{"d_model": 96, "rope_fraction": 0.5, "tie_embeddings": true, "extras": ["local attention windows", "exclusive self-attention", "capped logits"], "init": "normal", "init_std_qkv": 0.0425, "init_std_down": 0.00402, "init_out_by_depth": true, "lr": 0.00672, "lr_head": 0.0115, "warmup_steps": 0, "batch_tokens": [8192, 16384], "seq_len": 256}
Each number is 500 + 50 x the weight over its row's rms, rounded and kept within 0 to 999. Layers, rows and columns count from 0. Numbers have three digits each. The size before them is the row's rms in percent of the matrix's.

# layer 3 attention query, 96x96, rms 0.186, rows 68-95, columns 0-95
077:552570494438507517492489466469490455419479481567511520559602541500445483573561477449483517571518438566468481581527469455455462613467498618499463386558509402506450475555511526528463448466576466551470520578422439475502537535493480540509364533492469507498463503518420612507451558542536519510
104:531485514533556491438529569527426459452414443507459553531496529505430385440508488555472509527396534548512574593558538457495508556464498521461468400516497419543407466462521573492450534479618512406468529487490419501575492467527478491436436507460483528472569594458488479615535485520470459444
085:474522411500454468467506475604492523515548486455458469457547512500501455538569585552529620545532532459426423536530533523512413552528528457407440490525519461487502478473506463496498462412441495473517462433435395511487445474520563573486474425546587434443562440496510380542377488536549462525
097:480498467444511519473510457499478513580459502493333621370438507480421480504519573492436610559470482507437460458469487503483506558571546491476510617559456551536475552454448561416509549413427567500500467586533467512504495532525496480475572515542547475497571501561488487518452472489566485440
102:526508419522466438542559436522528542448535495485472511388433468498495455472399526482496497565450495479564440488494401606524533585554584534532470429577542499470415517504494436450515540455463485518423423464507457488501549498442491598420531589419539470524526528540414529412553513438474442515
109:535546563523509499599611596503461462566466531572525540512435429534493440507572545520446436490494429486457477492505612575512532512507434555582549446576443500495534564401486509460441538420450488567559505505492465572465484567487418470495468512454503490468447516451548553433464418426418497503
105:432480622515592415522600563498530494529569488547495537431463523506544569462419522518452497551521515558454474507531463480554590496500475558542506482477449470530575488458390450522466548461488462538512541587380487483489514493449446464455462481565578479486496623430411498511480596492514430523
104:572421624507522466431512494439433438517460403457480463537527445475518510529418526467483446547522514495492471522548498419506456504578430570459542608481468549444450597521460524544579592516537427498501490569557424424452476428555516507570564466475484505502470511472446410564543483574482472449
113:545396538493462497597570472541528487468439433561409479520530590536510564548536582504427500510591468488475560460444511467452597535451424498528402500472517484429505506573487519477585525483585443555507423486564625580526462532493492541465525457548516484528487495524540451595538541532533437530
102:472514524511453551494346454592429425482542530439463494515420540518451461589512512548518579411464394441494541496426416470534486476422415572512478493512538557569486500462508488396536471482465458559505537499495517525508490483542453435507590448417460481469480471467600463448572565501475470475
111:510504475479476447491507549531393504505520493496482610530445523577466597553444478483496596576470481547473484505541450498464482576543520547416471490495517559440540572568552493463492564494525464458384535578502516421482413504471334496544413543485410489447495429535512488512470491596524499459
111:483514565512505513490582536436454520444449510423556549487542529512427449491551425377490495436452485559524491475537490466415450567422471518451465494514466483577393535522451541461626535527442422464473613421606524528544486491523519506461570480473460524590524478497431518562432517460516565493
108:491512390515576529552578503484511461539581499496498513475491446583565607571512519461481420590463446540486482547568579468484382455526498525478533469454586597533373494447435511490529573467527493444501432531555461490451495490466562514494530496559430434526479424440562511508435534437474497450
104:499481491561557491423431591501496517484554523472396525512608489518429493540536539538574549531439523453550520522526544607455558493519435366368496425503568503464450537451452416495484477520492543492534492510492546558553505620428593514514497419514461408515484518483478477490527505517540433528
106:524535485472555539505447617480552465532509534425566399490562401503486537541501456489500510529438448513507533400542480475559509525566540472556405504391510469470483440537506471528500523580434513485444477515498572471402510512523569577500568606527450446459545455442502451516506512383594450440
107:514547497589430457551440556548522479522467528549514457589551497570474494378483540582483435493431446473506515540538465498550558521510484495597489549477548418535505479507480516437402465403450419431467557533518528463476440551433365487456568541541450544447463428591507526555507513488508538552
101:543469516412481528528541485444548555560580485524485473561555498477431452473512477461495440605523474421477527541457509421461497491538513558439511397501571426562508546364453553538486619514528475486468490570570509555529434606490488477431431582485527455400488543420522491540486502504525480438
097:579595596470461430436509581501543527519550527447497504520472483611530499423462623432484481519554445524471542509487441559560515506479521456509518483541577494504595530556432456489585534567505452463441479425423415417452569585515557474476521519574485431488526525441529479501553509492486404513
115:595575494507546519480361494442416571448552474521502503545548560462452501521472429513436544512571556510474571513530486491475554363592468580487469453445496564493453584514578461494521524505541547448498534426459470453429508532435508497469530522418452516504534501525449428384566462511485458556
102:510526496564494570540456458471623664485460481485573514535412422487580504476428527529591534454539422526539529592453502489539510495478513494438438458566476434581437543490455418505517448502486505495517546574548523482440481512527457549462599544541517444511535529455495470540414541533464598483
106:429527546578542457500545436514534414523488567558493510500469512513508569520552550530480506460504507477594431463496447554512482556405524456502548449467424403474534586457494547378546465551519525448567545541464599523500575566573396548453568479481444444479509540492457477430529411564451456509
097:430509448529503562513562526503504532563530401490457525487527496505442500483526564416590525482506500522557412565552480523551505465513502432489503589527489488603430501538437531588520448510524521417475470511561565398509438474539554535541508584560574581452435457569490540560500414549535372523
106:464447418447478548472399427491443514504441519436510457509572503579458499491560550501465508561507587492490399461450536484539470526487420608471557507441492511479474519501539527406479391441625484507544491537469410470496598480433526575520430534471610575510537483486469512520502575532499486447
113:463526452351582541475476567616449390532531508499452449522457437450378485497506464513515465580468527485593607552516512505535489434487527513551519454506481482484540486497381541455515516442522522588495550478461497491574502467512434535504532479423555572551521457550508485562506575503421569485
114:464543478566496541480500497491437493556474520530588471497422535529437598549467533521496472537487501499564498531512530495527509404499416462517505496508637487422530507529545523464520564527620489416467553465487434511452423550562521446445575469474606520502420534453569484457489444451652571476
101:535447431471578470462422522563506580529510517530459521537535425392571408476517569462538534504546592523592425544508562398408588550431530538495564487418471538487566560536425495521488452485411458469495459591450503440528462542474576477496493461462522457518509499504482442433478494517440551486
083:502553451543514410369493570479452431437522496503512477510503444537441477482466410534565525504539426390548379539435494568521540559601428476581527490468463494493536512452526507513488404475537499535509543526460454542501500479493496486516528463437491454387537462551520493484543609526617581478
111:486499527469522536518526505411544496552497548510488604521495403523494505394477507509478511533516526452530460466561603524530511485403469463543567579511501520514418463515525623544552494480593475644503556406495576486537420521594498474468490524533607440538538535543428499489510527420567467514